config.yaml
hidden_act: "swiglu"
qk_norm: false
init: "uniform"
init_std_qkv: 0.041
learning_rate: 0.0137
final_lr_fraction: 0.1
batch_tokens: 16384
doc_mask: true
max_steps: 6305
Each number is 200 + 30 x the weight over its row's rms, rounded and kept within 0 to 999. Layers, rows and columns count from 0. The size before them is the row's rms in percent of the matrix's.

# layer 11 MLP gate, 384x192, rms 0.229, rows 279-284, columns 0-191
087,190,160,205,204,167,223,222,181,181,238,228,181,230,241,227,176,191,190,191,223,244,200,223,200,200,214,148,157,184,163,193,221,243,218,206,167,206,141,212,226,171,147,268,166,157,213,175,189,223,221,190,176,208,171,190,197,189,193,148,235,159,217,207,231,215,229,209,267,218,214,189,219,173,181,170,168,181,228,162,216,200,215,179,217,160,179,176,184,178,215,216,163,102,187,160,187,201,243,194,198,223,175,208,250,209,160,171,187,219,163,153,216,212,209,214,272,258,224,185,143,195,173,250,220,160,212,208,174,183,178,264,179,177,207,221,231,240,222,211,239,153,244,203,182,178,208,190,230,165,192,206,212,233,240,189,172,192,195,171,201,211,222,169,170,227,210,235,218,243,199,156,251,209,185,207,233,182,206,194,161,206,192,174,230,227,162,221,251,183,282,110,225
100,222,188,224,206,214,176,192,229,253,177,196,207,193,212,182,163,200,230,233,192,204,187,165,240,158,201,218,225,205,202,231,220,222,184,225,210,163,274,237,219,208,213,158,183,259,189,191,220,167,222,182,263,185,232,167,275,142,216,215,173,197,189,201,214,185,209,167,188,227,177,210,178,164,209,224,203,221,184,214,180,192,176,200,263,237,270,188,226,175,171,163,210,204,242,152,204,216,149,192,238,200,222,233,243,250,171,239,200,210,226,224,205,208,205,176,169,160,228,109,251,191,220,178,175,212,243,188,194,158,167,211,201,129,229,236,203,215,198,150,226,217,170,165,233,212,197,212,174,179,214,206,227,247,214,105,232,198,158,180,247,177,207,158,223,196,150,225,206,178,173,197,275,207,142,219,224,197,219,219,204,209,195,182,219,186,220,159,212,169,247,171,174
091,188,231,198,202,231,236,172,221,185,218,179,223,187,246,244,171,160,131,163,223,216,232,226,178,216,175,167,230,204,209,227,178,181,213,229,226,151,213,161,227,173,253,186,231,167,188,211,158,201,244,152,220,213,211,224,186,275,216,194,172,200,222,222,213,168,169,211,216,261,176,194,236,167,209,208,147,164,225,230,144,157,182,198,190,196,169,204,193,214,225,190,243,199,225,198,189,159,192,213,179,183,230,235,210,156,190,192,219,167,170,192,195,254,234,187,190,183,214,189,137,158,226,125,221,214,185,252,168,199,169,157,237,173,163,152,237,238,241,245,216,225,168,130,171,252,214,196,199,195,188,151,198,207,232,153,160,213,200,178,236,236,192,170,203,192,179,164,178,217,209,251,178,152,222,216,231,222,180,228,270,158,182,161,196,213,211,227,221,217,161,240,219
104,160,186,177,186,189,168,216,193,218,167,221,145,225,194,176,229,192,195,218,253,231,249,235,238,157,185,200,161,174,188,195,190,186,205,217,192,247,152,225,208,169,173,216,220,229,225,163,191,174,183,164,203,152,170,181,193,146,232,154,213,215,157,175,212,211,216,253,243,233,188,200,254,197,165,183,186,184,157,201,203,193,221,197,203,266,183,168,156,209,195,190,210,209,100,204,250,179,241,200,221,222,161,174,202,137,226,129,213,197,195,179,239,222,210,207,224,254,205,164,144,183,206,196,175,162,170,176,241,180,212,227,201,242,166,163,150,243,234,153,202,210,220,234,169,183,243,252,236,211,226,183,210,148,210,151,197,229,212,192,253,223,257,194,205,209,188,246,167,211,184,189,195,193,187,227,235,239,181,220,175,196,191,207,165,277,199,248,179,212,186,211,164
099,185,198,188,175,209,222,189,176,211,211,211,91,180,162,254,258,220,154,172,175,194,212,212,180,140,220,215,172,211,219,204,198,231,188,207,271,220,241,202,190,211,193,210,237,203,182,189,183,193,250,179,216,155,207,190,135,149,210,170,165,216,242,218,242,200,151,244,202,218,175,229,154,227,236,173,213,237,186,197,210,182,159,198,201,212,205,197,223,219,216,211,222,204,228,172,138,220,198,196,159,133,237,216,219,254,174,221,212,253,171,237,179,220,213,188,258,252,237,208,233,240,170,248,133,185,240,226,163,182,222,186,203,222,262,210,172,219,171,227,187,187,177,187,181,217,178,214,218,202,225,200,186,213,128,141,193,180,129,224,202,223,218,203,167,196,191,176,172,252,195,197,191,172,196,189,222,212,211,242,153,168,234,178,195,167,203,189,269,208,184,212,181
087,146,211,171,223,242,157,197,216,187,173,181,178,203,150,220,179,252,226,282,223,259,252,200,236,232,169,226,194,183,202,200,218,171,179,175,249,180,240,187,201,212,251,215,235,208,223,156,166,250,206,221,202,142,246,233,165,139,221,228,228,234,238,179,175,231,190,177,180,221,181,196,187,207,173,192,137,223,226,197,225,189,195,194,235,139,154,242,227,209,239,172,194,173,165,215,272,177,238,261,188,181,208,211,180,183,184,233,165,195,172,182,216,291,204,156,235,185,242,178,185,173,176,227,171,234,193,234,227,243,228,171,220,216,182,192,182,216,173,201,193,191,200,201,199,182,171,222,253,187,210,184,222,208,194,158,174,222,206,204,220,257,168,249,232,213,196,246,202,194,191,185,258,203,193,248,221,176,178,225,167,174,189,152,176,203,183,166,177,217,157,179,234
# layer 11 MLP up, 384x192, rms 0.245, rows 279-284, columns 0-191
086,247,198,166,172,167,215,196,217,197,207,158,219,220,188,200,204,201,189,208,125,209,261,173,190,211,234,222,236,195,176,154,209,176,202,182,211,198,199,213,222,194,151,157,145,206,238,232,168,185,206,223,161,204,193,206,169,181,166,217,190,202,209,171,202,175,159,190,235,202,221,156,199,218,258,184,161,197,199,139,127,229,177,241,236,174,206,215,219,198,203,203,243,180,178,214,241,187,184,159,251,165,153,205,137,239,240,216,201,195,173,207,227,122,191,197,234,252,228,200,210,183,209,140,201,208,223,201,190,219,160,220,267,161,210,188,187,180,190,153,224,145,179,166,168,180,170,200,185,174,197,174,218,198,179,200,173,178,158,189,222,120,204,251,192,173,185,210,203,190,234,197,238,144,196,141,267,216,218,226,217,246,221,240,166,140,206,204,180,237,181,133,200
103,213,180,194,181,210,184,159,154,194,219,197,161,215,221,265,220,193,164,207,214,237,193,240,192,212,193,220,184,205,184,206,197,171,182,202,130,176,159,198,190,221,182,212,201,216,215,210,203,263,158,284,222,161,184,196,105,256,191,174,194,202,165,213,224,189,213,167,168,167,196,177,160,146,221,155,209,194,174,186,180,231,230,185,211,143,150,241,223,138,208,179,196,229,179,156,217,202,191,191,211,206,236,189,173,154,253,138,216,153,238,192,219,193,203,260,188,189,163,238,249,172,208,229,230,168,188,226,192,191,150,228,218,199,192,228,189,161,158,242,186,204,233,210,178,200,189,259,230,208,229,165,173,214,235,241,167,221,192,190,174,275,207,195,193,183,230,210,167,215,195,158,165,163,186,193,183,200,212,178,225,195,173,250,199,201,168,226,284,227,171,147,200
091,187,186,202,180,210,219,243,190,237,198,233,156,203,205,240,200,226,198,198,173,246,217,177,198,202,179,180,236,224,193,187,184,264,221,240,238,186,190,226,229,143,230,190,254,163,187,153,226,265,168,193,213,218,144,185,189,178,216,214,167,237,169,205,237,179,192,220,181,169,237,167,237,193,126,178,187,216,185,241,178,148,199,217,190,205,172,255,135,162,186,262,179,234,184,173,196,183,167,141,203,262,169,241,181,155,190,245,165,247,190,223,221,161,193,194,165,180,210,243,233,215,235,130,215,205,233,174,198,216,201,204,210,231,223,196,158,194,152,236,202,190,187,226,206,201,170,213,193,165,155,174,255,184,172,229,239,208,182,188,233,188,179,226,139,274,223,177,173,181,214,209,241,272,202,225,222,219,167,195,241,149,205,217,173,186,221,201,193,169,219,210,209
113,202,242,157,201,194,199,237,201,185,218,225,210,289,212,217,194,267,222,145,221,202,186,206,217,240,108,167,219,205,212,204,152,206,166,211,182,241,165,202,261,187,187,207,230,173,207,262,176,198,200,122,229,229,209,246,223,205,184,168,207,167,195,182,196,169,240,242,207,250,189,226,175,213,205,254,169,199,217,212,205,158,208,181,226,272,219,191,191,225,204,268,169,236,174,242,184,159,190,218,227,188,202,209,172,239,195,177,207,169,181,208,176,130,180,206,200,234,199,218,203,233,198,241,193,233,212,219,240,217,179,164,172,238,235,218,203,228,203,235,170,241,211,200,251,181,193,183,225,238,264,176,164,153,188,185,216,151,210,206,215,228,212,186,200,164,152,214,275,248,193,204,185,183,223,249,171,152,189,201,222,165,198,166,195,181,232,176,169,168,201,187,222
092,187,160,217,207,157,185,209,224,146,212,167,164,188,173,228,194,190,245,203,160,225,229,135,203,202,181,182,176,233,222,193,156,210,250,219,175,206,183,296,224,182,260,173,175,220,241,185,210,200,173,212,163,216,196,225,169,236,185,184,156,235,193,169,178,226,171,144,219,187,205,132,247,189,218,199,217,256,231,216,228,208,211,206,224,204,209,176,182,232,256,215,144,216,230,173,217,203,268,155,229,228,242,207,165,214,190,211,185,214,264,195,206,178,205,221,223,172,175,196,184,190,211,209,198,201,169,180,283,197,193,184,163,212,208,198,214,181,155,214,208,228,221,225,191,151,209,162,247,148,154,237,211,215,182,217,237,182,190,150,159,207,166,210,200,265,215,192,144,112,199,233,253,224,178,209,202,199,224,166,202,171,197,212,196,249,212,192,199,199,146,189,231
092,194,226,216,194,176,187,253,171,221,204,170,283,193,228,205,135,200,220,150,215,149,144,247,172,178,161,187,172,214,283,182,173,216,176,186,166,180,184,181,207,183,218,208,166,171,225,205,215,211,209,186,219,228,200,192,221,143,197,216,215,137,229,274,242,202,182,164,196,183,204,152,188,237,205,223,190,176,177,180,256,207,206,187,154,186,235,178,194,187,181,183,229,256,242,195,179,189,198,190,220,209,166,190,201,236,236,217,218,179,193,240,211,205,204,214,180,217,151,182,228,176,204,161,184,132,264,229,226,186,241,237,241,212,149,230,158,158,196,196,192,211,178,153,224,171,224,227,224,247,165,192,210,261,146,200,206,188,227,256,174,165,222,197,237,235,195,183,166,191,221,245,197,217,188,240,219,218,221,249,205,215,199,222,195,275,214,252,246,183,202,176,177
# layer 11 MLP down (transposed), 384x192, rms 0.168, rows 279-283, columns 0-191
084,203,223,193,214,176,170,198,267,205,238,192,155,152,216,214,245,181,275,184,205,194,205,196,195,149,188,284,205,211,219,199,208,150,181,218,148,193,239,161,200,202,189,184,179,217,215,230,200,136,199,199,189,193,207,235,186,201,199,194,218,218,183,222,289,188,205,176,166,208,230,214,182,213,210,201,226,184,159,163,197,214,271,203,227,170,254,132,165,175,147,189,225,247,230,171,209,208,213,197,202,247,227,244,164,153,185,176,203,205,233,145,203,199,204,224,186,207,187,286,166,191,207,191,223,158,207,229,173,199,253,192,196,207,181,188,220,214,189,146,176,190,181,206,251,219,261,266,172,173,215,124,208,208,268,219,171,225,220,195,183,216,189,233,185,195,226,220,215,210,202,164,144,170,197,214,181,198,192,232,257,197,193,192,228,222,215,201,192,146,219,231,149
099,168,251,172,211,142,225,234,226,148,216,202,159,203,154,187,228,255,184,229,176,177,193,201,188,200,173,219,179,219,228,202,151,203,203,168,221,220,200,180,184,230,125,209,161,197,175,260,205,198,200,168,216,189,222,186,156,223,179,218,182,233,207,178,210,171,152,182,196,212,191,217,146,207,171,173,237,200,186,229,169,213,187,187,236,131,149,184,173,235,157,184,198,236,188,202,230,222,180,218,203,183,149,150,172,185,195,165,197,220,191,151,261,168,208,158,164,200,186,257,216,158,211,229,215,192,143,217,210,247,192,243,257,226,189,197,213,211,233,220,156,201,219,163,233,235,194,164,204,208,152,210,172,211,185,182,193,181,239,176,189,286,169,251,194,188,217,232,237,239,179,241,140,230,225,224,174,151,190,167,179,223,209,258,127,215,203,214,198,195,156,220,173
095,187,239,216,187,181,203,165,177,202,233,199,198,223,214,186,130,219,233,201,156,202,168,173,192,139,185,208,230,230,150,191,206,258,173,216,220,189,169,231,253,205,223,255,206,195,209,228,197,159,200,196,221,208,254,211,203,200,211,208,208,187,183,246,204,240,241,150,186,197,180,193,217,176,180,222,170,216,194,250,209,200,205,261,246,220,211,193,237,180,177,213,214,181,174,211,214,238,204,175,129,195,212,192,212,217,183,189,179,231,220,226,224,208,194,183,256,135,202,240,241,265,187,181,196,224,223,193,273,127,177,137,142,175,141,170,170,216,228,145,218,179,206,240,197,185,190,221,193,206,196,218,232,214,190,185,229,215,205,192,158,221,228,188,213,202,263,243,211,151,170,198,222,202,220,222,259,158,152,223,199,197,193,237,222,258,172,155,192,117,196,163,155
109,131,192,214,243,165,196,195,182,210,206,256,196,154,245,188,179,268,202,210,183,198,215,179,184,210,252,185,173,203,166,209,178,208,191,183,167,266,177,185,190,199,206,217,166,180,172,169,163,155,240,188,196,188,200,245,281,239,154,189,178,179,226,200,187,199,225,298,187,188,213,195,227,182,215,217,190,233,210,276,224,178,156,185,195,239,232,211,198,214,207,165,166,167,190,202,137,214,210,173,176,200,127,205,246,174,213,209,219,174,220,238,229,181,185,159,229,175,184,144,186,181,146,148,233,221,211,222,209,192,210,167,151,164,193,157,209,166,227,147,267,219,207,233,175,242,218,149,198,215,196,200,172,206,194,219,198,224,206,202,204,183,171,221,216,237,222,187,184,207,204,190,169,166,203,203,277,175,175,195,227,242,202,177,191,228,248,231,240,235,198,136,192
095,191,229,200,260,178,141,175,236,189,180,265,198,180,209,191,169,146,196,243,207,218,219,228,190,189,159,156,238,201,215,153,229,228,258,194,217,206,219,276,167,127,173,211,213,201,196,228,260,228,186,224,211,187,223,203,177,191,189,245,166,182,182,187,188,257,193,219,217,216,158,171,210,209,202,220,226,229,200,191,180,234,196,224,200,149,253,142,203,203,176,131,211,188,160,221,205,207,191,168,238,190,117,194,218,248,209,217,239,191,180,215,219,218,211,159,207,181,238,121,203,155,165,193,248,220,224,184,223,193,235,161,204,219,233,181,214,206,215,165,213,184,222,178,240,185,222,244,190,164,202,224,198,205,225,185,156,217,237,198,244,210,194,230,184,232,206,213,196,152,158,161,156,212,217,177,190,289,247,215,234,266,198,170,197,176,216,185,171,207,181,226,206